From a checkpoint of a small transformer trained on Wikipedia.
Size: 11 layers, 4 heads of 64, vocabulary 6198.
Architecture: LayerNorm before each block, rotary positions.
Each number is 50 + 15 x the weight over its row's rms, rounded and kept within 0 to 99. Layers, rows and columns count from 0. The size before them is the row's rms in percent of the matrix's.

# down: layer 7 MLP down (transposed), 768x256, rms 0.0474, rows 317-343, columns 128-255
# up: layer 7 MLP up, 768x256, rms 0.0474, rows 318-344, columns 128-255
down317 108:31 66 24 42 32 70 43 61 38 68 48 36 50 62 51 72 56 83 49 67 42 53 32 26 56 47 34 46 46 33 56 63 40 49 74 35 34 76 54 56 34 67 49 41 69 45 64 55 51 65 23 59 22 62 59 60 47 71 51 68 49 56 56 49 48 47 46 59 51 75 42 24 43 71 56 24 21 48 58 48 61 50 68 70 49 24 87 55 66 53 56 40 43 48 71 39 71 65 45 54 43 82 32 63 32 21 36 29 24 57 70 49 61 73 45 39 49 45 29 14 33 42 55 40 95 00 46 45
up318 090:43 72 66 64 55 26 65 51 57 40 45 52 57 39 37 69 57 43 35 46 56 66 49 35 42 44 71 51 35 34 48 36 27 51 37 77 24 45 53 84 39 29 36 56 30 48 73 52 21 38 33 48 61 40 41 48 39 74 34 42 72 16 74 47 56 51 29 63 34 56 43 51 22 38 47 49 64 53 82 36 63 69 29 47 20 52 29 50 52 27 27 65 67 62 62 83 59 33 67 30 52 83 53 54 57 32 46 73 63 45 65 39 45 65 36 46 40 71 26 26 48 56 51 38 60 65 63 44
down318 090:52 34 52 44 28 55 52 44 18 41 47 58 30 70 30 34 85 73 67 62 33 50 39 49 54 53 26 32 59 41 78 76 66 45 69 70 62 36 34 45 79 45 38 58 53 30 48 42 53 94 75 48 36 74 33 32 51 36 47 11 29 75 30 41 55 50 51 57 62 36 50 55 51 55 34 51 50 72 24 41 46 43 31 59 47 54 73 62 48 41 40 52 14 45 46 40 49 43 53 46 51 35 56 73 57 50 74 62 66 56 36 51 59 52 50 33 40 53 38 46 55 52 49 60 36 50 28 36
up319 099:49 53 37 42 28 62 32 48 36 72 33 46 57 67 40 53 62 58 68 74 87 42 46 55 60 38 50 30 44 35 41 64 69 52 48 40 71 32 26 67 25 68 27 58 51 29 46 26 35 40 44 27 73 32 41 67 34 83 61 54 31 47 29 44 44 51 45 56 67 53 71 49 42 52 50 68 55 69 57 69 63 51 56 29 40 29 58 65 26 49 57 26 51 56 42 48 28 51 62 63 35 51 56 38 55 20 60 43 61 31 43 50 70 61 82 35 65 54 63 63 45 41 55 40 44 51 52 52
down319 110:47 58 39 68 66 69 27 38 46 65 31 44 16 46 36 62 99 65 41 48 51 54 47 65 24 48 51 23 60 48 28 34 68 35 66 46 28 59 39 46 30 66 50 44 58 36 72 56 52 39 24 70 99 60 56 32 38 61 48 62 41 30 33 64 73 45 37 49 35 42 61 64 71 35 55 37 46 53 45 64 78 39 44 34 65 54 33 30 66 41 41 47 41 60 50 53 43 37 58 56 47 40 45 39 30 80 59 47 54 44 61 57 65 37 53 21 35 40 57 24 53 38 50 48 48 49 68 41
up320 085:66 36 38 36 47 63 71 60 38 73 49 56 48 49 37 38 45 60 38 41 81 56 42 30 38 61 59 54 26 44 34 51 55 52 38 43 32 24 55 50 62 41 46 69 51 62 45 57 53 34 47 20 42 35 25 06 54 38 47 41 30 62 71 65 32 65 15 37 50 70 54 51 34 58 67 52 42 72 68 46 35 39 27 23 63 34 60 47 41 93 20 39 43 66 52 53 57 44 44 54 22 58 54 65 34 41 65 67 66 55 69 55 39 45 40 48 16 27 67 71 75 56 61 44 37 37 52 51
down320 093:75 18 29 52 76 87 39 68 61 25 42 55 60 45 57 57 34 51 38 56 60 49 61 41 46 29 58 49 57 37 43 62 45 74 45 47 64 10 52 39 48 65 65 37 43 33 42 54 64 65 54 08 49 62 47 54 70 30 68 46 61 66 28 35 49 62 51 55 46 36 71 43 38 46 57 47 61 70 63 37 57 63 80 48 67 45 46 50 36 57 72 26 39 55 46 56 67 75 51 58 60 38 53 70 38 43 67 60 47 23 56 73 56 59 47 47 61 51 29 52 36 64 61 32 82 45 77 39
up321 098:63 70 57 47 24 55 62 27 25 44 51 57 51 40 72 49 44 27 53 25 56 65 63 46 77 81 28 64 23 53 42 65 60 36 50 64 52 35 47 47 54 24 36 80 43 41 51 14 54 59 36 68 79 89 54 38 38 58 60 61 59 37 56 65 29 60 62 61 40 61 21 49 53 49 48 74 48 58 58 37 50 47 48 29 51 46 49 41 48 48 59 48 59 47 67 75 56 46 50 49 13 77 58 41 56 56 36 51 66 53 44 38 51 51 32 67 30 38 61 57 65 48 81 55 37 42 36 45
down321 103:47 57 63 50 24 44 30 47 24 56 57 57 49 36 26 35 44 41 53 46 49 64 57 44 53 41 57 50 36 68 36 58 55 59 21 49 20 55 25 64 52 32 55 62 54 22 76 46 51 48 44 45 44 65 56 74 45 68 54 75 54 58 62 40 62 99 55 65 40 52 30 56 48 80 53 48 81 47 49 82 31 36 51 66 59 24 37 47 37 30 67 08 46 39 46 78 53 57 59 35 37 51 58 74 34 54 62 61 52 61 61 44 34 64 33 28 24 47 54 49 39 31 72 47 38 70 38 60
up322 093:25 53 58 80 36 31 50 46 45 42 56 53 34 68 68 58 23 59 70 62 56 48 64 42 52 43 31 22 35 48 62 40 38 74 70 61 71 27 69 39 67 38 60 40 40 58 53 65 46 54 57 36 39 29 45 50 44 51 57 60 58 69 49 45 46 72 43 60 36 64 62 39 61 33 23 82 76 21 47 41 49 55 48 35 40 47 44 39 63 47 52 58 51 50 54 57 68 49 38 51 40 30 65 36 81 74 46 56 57 65 61 22 45 59 40 51 46 69 28 35 43 42 36 44 44 61 41 54
down322 093:57 39 55 68 57 46 59 66 53 62 51 20 66 41 52 22 49 25 08 59 52 31 68 09 51 48 73 55 38 36 36 53 36 60 32 57 52 40 61 62 40 27 55 50 52 36 41 54 76 65 70 58 66 39 22 64 72 60 80 37 50 49 59 54 80 49 56 48 39 73 29 39 36 83 88 41 57 71 44 32 54 61 55 36 38 56 85 49 56 51 41 48 36 51 41 66 37 63 48 28 66 50 40 60 56 47 56 28 54 23 45 73 82 56 10 50 51 45 64 64 55 38 65 61 44 65 64 49
up323 108:54 46 55 38 71 45 39 60 18 48 71 21 49 40 77 54 80 33 64 72 50 52 53 79 43 63 17 17 60 55 43 52 41 61 51 56 59 60 85 48 67 49 65 53 42 60 53 35 55 55 39 49 25 57 41 36 58 72 34 37 58 47 43 37 37 34 47 38 71 71 41 56 55 51 38 28 67 67 47 69 80 62 36 19 54 67 43 68 58 52 30 45 14 41 51 38 59 34 24 43 55 33 69 51 46 52 52 53 36 51 49 64 42 52 55 63 28 63 38 53 29 44 33 19 58 73 55 42
down323 095:78 38 28 46 19 51 27 60 79 49 63 56 29 51 26 63 60 52 53 45 68 54 59 52 74 41 41 51 50 48 29 54 54 74 22 43 70 48 40 51 37 59 50 43 58 45 56 47 65 34 21 67 47 65 54 21 37 72 33 68 79 49 38 24 46 41 50 55 53 35 55 49 46 50 53 52 64 61 74 57 36 29 53 75 53 30 99 41 32 34 66 72 54 45 63 31 48 44 50 46 51 63 58 64 48 38 65 35 53 33 62 51 47 64 59 14 68 50 16 44 47 70 29 60 51 39 82 40
up324 111:45 48 43 63 43 41 43 35 55 57 26 31 67 59 40 60 33 61 49 22 60 64 62 31 60 99 51 50 64 66 80 30 38 43 75 35 20 23 44 21 59 45 04 34 53 63 75 71 45 53 22 40 44 59 38 49 53 33 68 50 61 65 34 63 26 24 79 51 44 40 54 63 72 60 55 45 64 46 62 64 48 70 45 61 60 42 46 45 58 77 62 52 20 51 44 70 62 35 30 78 32 54 62 56 60 77 41 49 56 23 61 50 58 74 65 34 59 41 48 63 47 53 62 38 43 62 58 45
down324 105:45 69 55 73 29 42 68 54 67 47 42 26 37 33 47 57 32 45 37 50 51 69 73 60 65 76 89 42 48 49 74 35 38 66 46 41 77 62 36 43 37 50 03 63 49 45 75 61 73 31 50 60 58 64 35 61 33 48 47 49 56 41 46 53 59 40 65 63 25 61 38 54 40 55 51 67 54 35 22 61 39 87 48 74 63 63 43 22 76 31 56 59 17 50 36 47 68 49 41 57 41 55 56 48 54 53 32 83 43 53 64 60 48 42 54 50 52 48 49 70 55 41 49 51 51 69 66 49
up325 094:38 64 43 47 51 69 06 52 52 71 66 33 54 80 37 61 30 53 31 74 55 59 65 42 43 61 60 22 42 53 58 18 70 47 56 45 46 48 63 49 75 56 39 57 71 71 53 33 56 57 32 50 48 36 63 20 51 57 47 53 06 37 36 64 65 47 49 69 48 77 39 70 50 52 22 63 29 44 65 50 53 39 39 61 25 36 46 35 65 64 34 49 59 58 51 76 43 30 60 50 44 33 46 79 71 44 43 18 24 60 30 51 30 75 39 33 66 37 54 47 48 35 17 37 59 48 43 37
down325 089:60 24 66 11 62 35 76 25 51 64 43 39 67 46 30 30 44 60 67 46 39 62 51 50 50 41 72 57 45 40 31 63 66 33 62 68 29 71 42 45 34 25 59 58 61 34 50 47 40 16 67 44 48 45 54 54 41 42 56 56 60 46 55 48 45 45 36 19 41 63 64 55 45 37 43 30 45 49 48 63 56 41 26 24 72 53 35 29 70 62 17 59 86 29 46 56 46 42 45 64 43 63 39 11 37 48 60 57 50 55 70 59 50 45 62 52 38 68 33 54 60 77 50 35 67 53 43 63
up326 121:63 38 34 72 30 67 44 52 66 42 52 39 44 46 41 69 33 69 66 29 39 46 72 36 38 48 43 20 39 40 48 62 47 51 44 22 38 61 54 67 45 49 32 36 79 44 19 52 30 37 45 38 53 46 13 58 46 67 60 56 64 58 35 09 31 37 49 70 61 74 67 59 46 55 61 49 67 15 48 46 66 67 35 66 72 45 46 57 36 51 41 37 27 46 69 67 32 59 36 33 45 32 74 65 46 70 39 27 33 60 59 25 13 37 33 52 28 66 66 61 49 37 51 44 56 44 55 54
down326 115:45 47 56 58 48 64 69 30 67 55 67 52 38 43 25 40 51 48 71 28 20 50 55 28 54 29 39 54 49 53 18 35 58 28 46 61 52 49 38 64 54 47 28 41 57 47 37 43 41 44 46 41 64 45 42 36 40 60 52 29 38 65 58 62 80 34 48 30 50 45 51 75 54 41 50 36 58 44 50 41 53 63 43 60 58 48 30 64 40 63 73 39 20 46 64 68 47 56 53 31 17 32 33 16 68 67 39 36 59 65 37 28 36 64 50 60 27 77 47 37 46 61 36 63 42 37 57 53
up327 097:37 68 35 31 50 82 68 46 29 57 43 47 27 48 65 22 42 53 69 18 55 41 55 46 56 39 42 67 46 49 57 43 36 52 47 50 41 61 47 80 51 30 63 74 44 54 29 25 38 33 37 12 48 54 37 53 34 61 68 43 63 60 55 45 85 30 37 41 52 62 37 60 62 56 43 56 48 59 38 47 26 38 46 50 38 46 39 14 76 70 29 21 52 70 59 40 41 63 49 51 81 36 82 77 42 63 34 65 44 53 37 46 46 83 40 40 64 46 30 63 60 55 61 35 48 44 36 48
down327 095:65 28 14 29 20 47 37 63 44 45 58 37 00 47 49 53 38 39 52 60 50 66 55 62 56 91 63 46 53 46 52 29 61 50 66 82 65 16 40 78 61 60 67 52 14 42 66 21 58 48 56 68 55 35 54 81 55 71 58 58 43 67 49 43 75 45 51 57 59 85 59 29 46 51 52 57 34 36 50 37 48 73 48 44 40 31 70 52 52 52 33 32 41 55 53 53 53 56 68 66 47 75 49 68 50 25 73 47 74 41 33 35 33 36 52 49 47 63 57 60 35 50 39 49 65 49 50 56
up328 091:46 65 23 54 21 49 66 32 71 50 45 65 44 51 60 57 50 30 57 53 52 70 59 40 29 53 60 56 50 51 66 44 40 39 33 37 66 41 67 44 41 54 49 31 48 54 71 46 63 55 53 50 29 54 43 40 62 12 39 54 40 42 54 75 56 56 49 55 39 43 41 49 46 53 49 40 23 40 58 28 55 77 77 54 56 46 18 39 42 55 89 51 24 61 87 33 43 46 60 52 48 49 30 60 38 36 47 38 50 51 66 28 27 54 47 72 41 49 38 67 36 51 46 59 31 99 49 23
down328 087:48 39 63 45 54 73 39 52 33 56 70 37 76 54 31 59 35 32 46 43 54 70 52 68 65 61 43 26 25 33 45 43 41 67 26 43 31 55 27 26 17 57 69 38 38 32 56 60 36 63 39 60 76 51 51 40 43 42 31 62 25 93 32 28 44 58 49 31 36 67 98 68 39 54 63 41 59 53 40 90 53 53 22 58 28 41 46 54 39 65 40 57 34 57 27 21 31 69 54 55 72 51 76 63 52 29 41 54 62 39 64 73 36 26 23 28 31 44 41 44 64 53 68 39 82 28 69 48
up329 100:60 23 64 36 53 40 49 35 33 44 53 42 36 23 67 47 34 66 55 43 62 58 85 55 51 35 61 78 59 55 56 65 99 44 64 45 40 32 69 31 50 44 77 53 52 57 53 43 49 84 72 36 43 36 46 46 52 56 58 37 44 43 56 60 38 33 33 74 93 65 46 73 67 33 52 47 27 37 49 69 39 54 42 39 69 70 26 44 49 79 16 51 57 49 52 51 47 77 44 52 45 35 37 47 60 60 69 73 61 40 51 60 62 68 52 44 58 66 25 57 34 33 64 55 32 54 66 54
down329 099:25 46 53 53 55 63 17 61 54 59 44 43 57 65 28 64 53 33 68 21 46 75 70 45 55 28 50 51 65 28 48 42 46 33 49 40 66 55 41 00 12 32 65 65 39 36 27 48 46 86 42 62 44 57 50 43 43 30 65 49 23 48 65 33 49 53 61 51 78 43 71 49 51 36 87 59 29 40 13 46 37 59 62 60 66 57 42 38 27 43 74 53 56 58 51 40 60 63 27 29 56 67 74 55 45 56 50 55 51 64 45 68 59 40 65 41 30 61 39 67 39 48 48 50 25 58 25 55
up330 097:71 37 61 63 38 38 52 90 35 65 66 51 54 28 38 29 50 60 66 74 35 61 35 52 49 65 36 35 64 59 43 56 61 52 42 45 69 53 41 47 73 32 34 40 64 64 35 62 51 42 59 63 48 70 58 64 95 35 48 70 71 51 29 59 54 41 41 45 60 64 54 37 44 53 69 59 74 15 36 53 26 33 46 44 07 60 37 62 38 51 38 59 56 75 42 46 57 52 15 72 77 34 47 62 49 31 54 56 34 30 67 44 30 41 83 61 55 56 39 55 37 25 63 50 67 53 53 80
down330 099:65 60 36 37 60 58 67 56 66 25 60 42 42 40 61 65 43 67 44 50 44 50 41 47 50 49 62 51 26 60 47 56 81 43 47 71 57 46 54 45 50 71 41 46 66 36 73 47 57 30 67 60 35 57 19 40 59 80 61 49 50 26 68 55 68 59 36 85 50 21 56 55 68 29 43 29 51 30 60 46 44 44 77 37 59 47 51 56 69 35 46 36 51 88 47 47 22 55 58 64 62 21 52 46 49 43 54 54 32 28 50 31 47 27 69 72 55 60 44 42 40 46 62 44 37 80 37 52
up331 099:36 59 44 38 27 57 58 63 43 40 46 39 35 35 53 60 44 69 63 83 34 51 58 45 37 57 51 53 24 50 55 57 61 56 42 31 27 51 78 35 56 34 37 46 45 77 71 56 53 32 69 60 70 51 44 99 40 69 65 41 21 53 47 43 45 49 50 45 53 76 46 44 31 46 47 39 49 24 68 59 57 47 23 67 65 48 46 42 32 37 85 28 39 43 58 80 54 20 36 68 39 56 51 44 34 72 36 40 50 33 58 53 40 58 31 73 45 25 36 51 55 54 81 69 54 52 63 59
down331 098:68 62 17 72 38 31 27 57 48 35 54 61 60 71 44 60 43 44 70 62 49 44 39 45 58 69 46 20 50 35 69 45 34 36 44 85 71 57 55 40 73 73 58 43 52 70 49 42 37 47 26 67 67 48 42 48 50 65 45 71 31 66 55 52 39 46 64 28 38 36 48 34 62 58 36 62 25 41 37 54 49 68 58 60 44 37 22 47 54 39 80 47 56 60 53 40 44 60 74 48 23 49 53 44 58 49 66 53 66 54 66 48 59 44 28 27 44 49 10 56 63 42 68 44 89 59 22 66
up332 096:52 60 64 30 51 43 48 69 46 69 55 64 51 37 39 39 71 44 57 41 50 50 32 86 69 49 55 44 70 39 34 30 30 41 32 59 38 68 69 40 34 45 43 45 30 36 43 31 54 33 44 00 65 34 41 53 53 73 47 25 62 36 38 68 68 53 31 31 46 90 69 48 47 52 42 53 31 46 49 55 57 57 37 24 28 79 22 68 44 80 61 24 60 52 84 54 35 42 80 59 64 55 65 50 60 49 46 48 38 54 52 40 45 53 64 65 75 49 57 41 42 49 43 44 47 43 27 52
down332 093:77 21 59 53 44 52 39 26 54 25 67 57 57 68 73 61 53 82 22 43 43 63 58 12 39 33 68 70 61 59 55 79 73 43 35 57 65 37 63 57 65 82 47 60 54 69 66 67 61 64 61 55 60 64 25 65 19 05 49 54 39 27 32 59 45 23 47 34 48 23 47 31 56 54 38 65 62 55 34 60 62 57 27 69 48 52 46 29 73 40 34 34 61 65 57 35 76 15 52 54 24 57 23 51 64 52 54 60 36 52 62 42 53 24 44 58 67 55 27 46 33 36 41 30 57 57 56 63
up333 102:50 40 46 44 38 39 31 21 52 43 27 53 51 58 32 60 26 37 55 71 60 45 61 49 68 58 39 34 55 80 47 37 65 56 32 43 17 36 46 48 62 45 58 52 52 39 58 58 48 63 48 41 37 13 42 68 41 58 86 64 68 55 34 32 68 74 30 63 53 51 48 52 20 37 71 52 53 36 57 71 51 46 36 65 31 43 58 32 53 52 27 50 64 35 40 49 32 50 47 56 40 53 80 60 51 45 47 41 34 78 48 59 38 57 87 45 49 51 33 36 33 37 46 65 48 37 42 36
down333 108:55 49 43 61 57 42 39 42 42 59 53 53 24 63 49 43 36 54 15 54 58 41 58 60 37 46 54 38 40 57 11 64 38 65 27 58 48 49 62 55 50 62 58 40 53 52 52 51 34 26 37 62 84 46 49 41 29 45 42 56 33 32 53 48 52 43 06 27 47 86 53 36 40 48 52 71 41 49 47 71 69 34 52 46 46 29 52 49 65 49 63 58 59 44 39 49 33 44 21 59 41 39 29 53 84 42 67 42 57 47 65 33 55 62 87 30 53 72 41 51 35 48 71 51 77 26 16 50
up334 110:48 45 53 53 29 31 55 65 50 63 66 67 49 64 35 30 52 56 34 53 22 47 43 66 44 78 62 40 66 66 56 36 30 69 48 84 66 81 49 50 31 57 31 60 45 64 33 61 71 73 39 64 36 35 52 59 64 61 62 23 55 35 84 69 44 15 48 34 60 41 48 39 51 36 29 48 60 23 39 69 91 58 46 49 38 60 47 34 26 61 80 63 60 38 54 74 47 07 49 34 13 49 58 33 56 52 50 33 54 62 58 49 40 40 79 66 37 54 49 57 48 57 57 44 48 32 34 37
down334 115:28 43 24 35 21 53 33 59 75 60 63 45 61 32 48 69 45 67 69 47 47 43 52 34 32 58 73 51 56 43 58 50 29 83 30 42 33 39 57 52 29 64 57 39 48 37 56 38 71 57 53 48 44 47 37 34 40 30 77 53 31 51 61 43 52 36 28 58 40 53 66 36 42 38 26 41 50 45 57 73 39 43 43 37 42 27 55 36 41 32 73 42 62 59 64 60 36 63 08 26 46 49 79 40 62 61 53 46 26 39 46 66 19 26 60 79 59 57 66 58 64 70 54 42 52 37 39 48
up335 097:50 57 70 34 39 44 63 59 26 91 50 39 26 30 29 54 71 60 49 41 61 47 51 56 56 59 49 51 54 48 47 37 22 75 47 37 47 83 15 56 35 44 38 66 50 64 63 61 56 56 52 66 55 61 28 40 53 55 55 68 53 69 46 62 58 58 53 61 51 50 44 34 40 52 55 38 26 61 60 54 52 65 38 70 52 32 58 87 80 21 24 12 54 48 18 64 70 66 57 58 47 35 60 52 36 72 44 71 64 27 36 49 57 39 52 23 08 46 58 34 49 33 48 76 65 79 65 36
down335 105:60 49 22 52 37 36 62 74 55 57 45 62 54 58 55 44 57 32 45 80 59 54 34 29 74 68 30 45 38 29 79 42 27 60 62 55 62 38 47 46 57 53 74 59 44 56 37 27 39 69 59 67 23 09 87 47 32 62 53 52 38 68 33 59 66 22 42 40 34 66 49 58 82 60 40 30 56 27 11 71 58 32 65 66 71 48 74 41 42 48 54 57 56 36 72 61 44 18 55 48 40 38 57 31 51 21 36 76 34 48 76 48 50 36 42 55 47 39 28 44 60 73 46 54 43 48 43 65
up336 102:43 48 58 58 87 41 41 51 68 36 40 48 46 53 15 39 31 38 17 36 59 44 54 74 61 50 53 43 39 45 53 52 51 69 38 53 55 34 56 35 35 58 46 58 36 53 57 45 44 41 37 52 42 20 58 54 76 34 59 43 50 45 73 31 38 60 87 27 64 38 62 32 31 31 55 45 46 65 65 35 41 48 62 56 39 88 46 18 48 43 46 98 53 26 61 78 31 29 67 42 39 68 70 57 64 40 41 77 33 41 55 53 46 70 26 51 32 31 38 71 61 41 52 26 55 44 72 57
down336 107:50 59 39 47 63 46 39 70 82 45 47 24 53 41 42 62 41 46 41 37 53 53 66 58 71 32 57 36 21 35 66 67 45 49 44 34 79 40 45 37 44 60 61 77 68 54 47 64 78 69 45 22 65 44 53 67 60 43 43 41 54 61 42 59 45 55 45 48 27 54 45 59 44 40 27 38 30 73 59 58 41 39 42 52 34 75 24 77 29 45 42 34 37 53 29 60 37 73 46 58 58 70 40 46 71 40 54 42 30 41 30 42 70 66 60 51 19 36 38 74 52 60 51 66 86 68 47 60
up337 100:19 52 62 34 62 50 57 45 57 69 37 38 75 61 51 56 42 74 39 78 49 53 75 78 48 57 47 38 50 28 57 49 56 55 76 41 39 52 41 46 66 36 49 32 64 44 42 76 12 30 51 65 29 63 66 65 70 49 53 45 49 42 34 97 55 54 64 38 29 46 45 70 53 51 33 69 54 65 51 35 32 17 38 45 52 44 44 63 34 37 57 51 59 49 37 30 19 61 38 23 43 48 67 37 60 13 45 04 71 38 53 33 56 66 67 53 55 60 52 54 70 59 67 40 39 06 59 73
down337 099:66 44 43 41 47 55 40 38 26 66 76 42 84 33 51 61 39 41 63 53 49 49 40 61 47 38 67 56 48 57 39 41 55 45 23 29 41 71 39 47 60 45 30 65 32 43 56 75 27 66 49 51 61 53 46 56 59 69 28 65 46 49 64 29 39 55 74 56 39 75 51 06 40 55 37 38 64 34 30 75 60 45 45 61 45 33 44 62 56 50 66 57 44 44 69 59 49 41 47 53 30 30 40 57 45 60 33 77 35 65 55 57 59 54 27 79 32 46 27 48 55 62 55 55 37 58 58 39
up338 109:51 42 27 43 48 35 56 63 36 48 71 57 47 40 54 49 71 33 31 39 50 60 45 42 46 42 46 78 43 30 50 58 57 46 52 61 55 45 34 51 48 17 62 56 78 81 58 59 62 65 57 46 46 51 58 30 41 65 30 46 55 25 53 53 23 66 70 63 35 42 57 55 73 56 74 23 48 70 31 36 35 72 62 54 28 51 27 58 52 46 69 65 62 44 70 38 45 82 65 34 47 42 52 74 45 36 53 48 69 51 33 45 26 59 41 49 58 76 40 70 42 21 51 63 43 17 24 57
down338 108:62 29 46 32 39 60 27 26 48 48 42 41 39 39 58 64 57 64 30 42 86 51 50 54 62 43 24 59 51 56 57 41 50 29 55 26 75 62 67 48 49 48 46 64 58 55 54 39 44 34 54 48 60 61 71 52 48 45 57 44 45 50 56 51 65 38 42 36 79 40 57 48 69 68 52 63 24 62 75 49 43 59 84 57 45 57 14 80 38 47 52 71 59 46 58 71 50 66 52 37 70 31 50 42 19 63 46 67 74 65 48 53 75 52 47 58 51 33 40 40 31 39 57 21 50 65 30 67
up339 100:33 64 35 32 84 26 45 44 40 74 66 56 50 70 23 27 36 17 90 13 52 72 17 61 56 62 08 48 33 65 49 38 60 51 56 12 43 27 67 59 44 60 78 50 44 62 13 53 59 45 64 54 71 23 43 66 47 62 45 39 78 42 45 33 18 61 58 52 83 76 40 23 65 40 50 35 44 47 61 61 25 73 74 36 32 44 58 42 63 50 48 45 52 78 54 47 69 58 45 42 55 40 51 41 42 64 43 49 52 38 45 58 11 64 59 90 41 46 29 46 66 37 53 63 22 54 64 51
down339 099:77 64 20 73 32 70 43 46 54 26 57 64 40 35 55 61 77 43 50 82 46 35 59 49 55 55 42 63 53 33 46 48 55 46 83 65 63 31 56 61 59 27 40 57 30 17 50 82 45 46 44 42 54 48 50 18 23 48 53 78 62 46 48 25 45 53 55 48 48 44 43 61 44 63 50 48 47 54 47 41 24 37 40 49 63 55 34 56 46 22 24 56 52 42 71 64 53 59 67 39 52 41 68 25 63 41 58 53 78 51 57 42 22 47 49 44 68 55 61 48 39 29 38 50 59 16 54 55
up340 095:17 33 59 35 57 33 45 45 72 23 43 52 48 42 35 40 38 31 69 55 60 72 34 61 44 30 53 50 39 42 57 53 67 42 68 25 84 82 71 38 45 16 77 38 67 75 67 41 23 49 58 58 71 41 40 58 58 73 60 36 31 59 51 61 39 70 46 59 49 47 56 37 43 24 41 70 55 24 48 46 34 82 62 41 56 55 54 60 74 21 40 38 47 36 60 48 32 48 29 50 52 42 54 54 58 60 54 69 32 64 42 43 58 45 40 71 32 51 32 60 47 52 57 51 57 34 35 32
down340 095:47 69 58 64 52 55 42 61 56 47 43 45 58 49 76 75 47 42 74 74 13 55 37 42 54 51 70 65 65 64 65 64 51 45 56 49 40 63 44 30 29 51 54 53 24 28 77 73 62 65 22 37 66 51 22 34 36 59 37 44 37 53 46 19 47 66 50 71 59 36 49 31 62 43 57 19 33 59 65 42 46 30 62 40 70 77 32 52 60 36 22 52 41 43 43 27 29 60 30 45 30 78 71 38 58 48 69 40 52 49 47 70 78 42 47 40 53 62 28 62 64 34 43 74 80 47 48 44
up341 091:50 56 50 65 48 89 40 47 23 58 26 32 67 76 35 41 40 40 54 48 41 55 70 56 31 43 41 43 23 52 51 49 47 65 19 16 57 54 75 40 52 74 40 63 56 47 45 40 52 64 24 57 49 46 48 80 53 67 46 65 51 59 92 36 34 74 42 48 47 55 56 41 39 57 54 86 76 34 41 53 62 66 57 39 69 26 69 52 50 68 47 72 63 38 50 43 40 56 44 11 23 34 45 82 78 43 61 46 53 15 49 24 36 62 49 27 61 69 40 53 56 49 35 31 28 23 33 50
down341 093:47 40 59 33 24 55 55 76 31 38 65 73 51 75 24 57 45 78 30 23 38 75 22 48 37 70 49 45 59 23 11 55 43 38 37 62 62 43 69 45 70 56 32 40 70 61 64 44 47 47 62 76 62 25 53 32 33 61 47 48 56 48 56 50 70 28 42 53 54 47 73 55 61 33 40 39 65 46 50 42 43 44 49 41 48 46 54 69 55 37 91 60 39 57 50 57 61 35 36 45 41 61 46 64 36 69 41 29 21 73 59 39 53 75 75 73 61 44 61 55 79 27 79 44 38 28 46 32
up342 098:36 36 63 62 64 62 34 44 28 49 77 60 39 28 27 41 37 50 32 54 42 55 32 56 57 24 58 42 35 58 62 48 71 37 47 46 55 36 52 42 62 49 58 79 43 45 40 71 50 50 65 55 46 44 60 52 47 36 56 42 80 50 53 38 28 41 81 58 45 49 56 50 38 38 66 29 63 73 69 65 41 69 58 23 61 26 47 66 60 35 29 53 35 46 39 66 34 45 41 40 55 47 51 65 43 41 39 38 51 72 59 40 37 51 45 44 64 26 56 59 47 64 80 42 54 66 18 43
down342 096:70 54 41 59 63 44 41 70 39 29 82 30 55 58 47 33 74 39 70 67 31 73 60 48 63 48 34 52 66 32 36 53 59 71 59 58 48 60 75 38 60 36 59 60 40 49 58 68 47 22 33 50 52 79 51 56 47 35 29 38 73 40 39 55 53 66 64 34 44 49 56 45 59 50 31 38 51 32 29 79 59 63 71 75 40 90 43 61 58 43 23 32 56 27 53 28 61 51 52 56 12 56 32 46 43 21 68 55 52 64 57 75 57 32 58 70 29 54 30 25 45 54 63 88 65 43 60 34
up343 089:46 28 41 39 41 44 38 30 45 35 42 66 46 65 52 24 32 34 50 71 69 26 54 55 33 45 76 74 40 41 27 67 52 60 56 41 71 49 46 43 65 67 87 43 28 64 52 44 74 74 59 39 27 65 55 49 55 38 42 57 55 40 51 82 58 59 43 45 49 81 42 47 62 59 32 67 29 56 54 67 24 48 11 37 41 51 35 40 30 39 38 73 62 66 50 54 34 32 22 46 54 49 54 45 53 49 58 34 56 21 49 28 50 45 45 71 54 61 54 36 41 68 50 65 27 32 42 67
down343 083:56 65 63 47 52 12 58 70 47 07 33 50 45 20 47 61 59 63 57 55 75 78 40 37 48 30 45 52 45 73 67 63 36 43 49 55 68 40 72 65 54 53 52 50 51 54 59 44 33 46 48 44 69 48 60 64 75 63 46 37 50 48 48 32 51 24 64 73 42 48 48 68 70 67 59 39 56 33 67 64 30 37 86 53 44 34 00 49 65 46 31 44 52 61 27 58 82 45 36 50 46 28 65 56 51 54 55 20 69 47 45 65 66 47 49 45 22 54 45 57 49 46 53 65 74 56 53 33
up344 097:45 55 54 44 42 30 50 43 54 72 66 46 47 62 36 38 46 35 63 56 40 56 44 25 46 76 63 73 51 72 58 54 37 51 53 46 69 55 77 67 52 86 93 15 75 80 47 32 86 42 28 32 69 21 25 24 39 27 43 49 38 38 62 41 41 44 67 65 57 48 68 25 59 21 66 49 47 62 36 67 54 48 40 53 52 43 45 30 36 41 41 48 27 20 53 55 95 56 32 38 48 20 43 25 81 59 25 54 63 54 42 34 43 56 57 34 33 51 53 34 37 33 42 47 42 52 62 55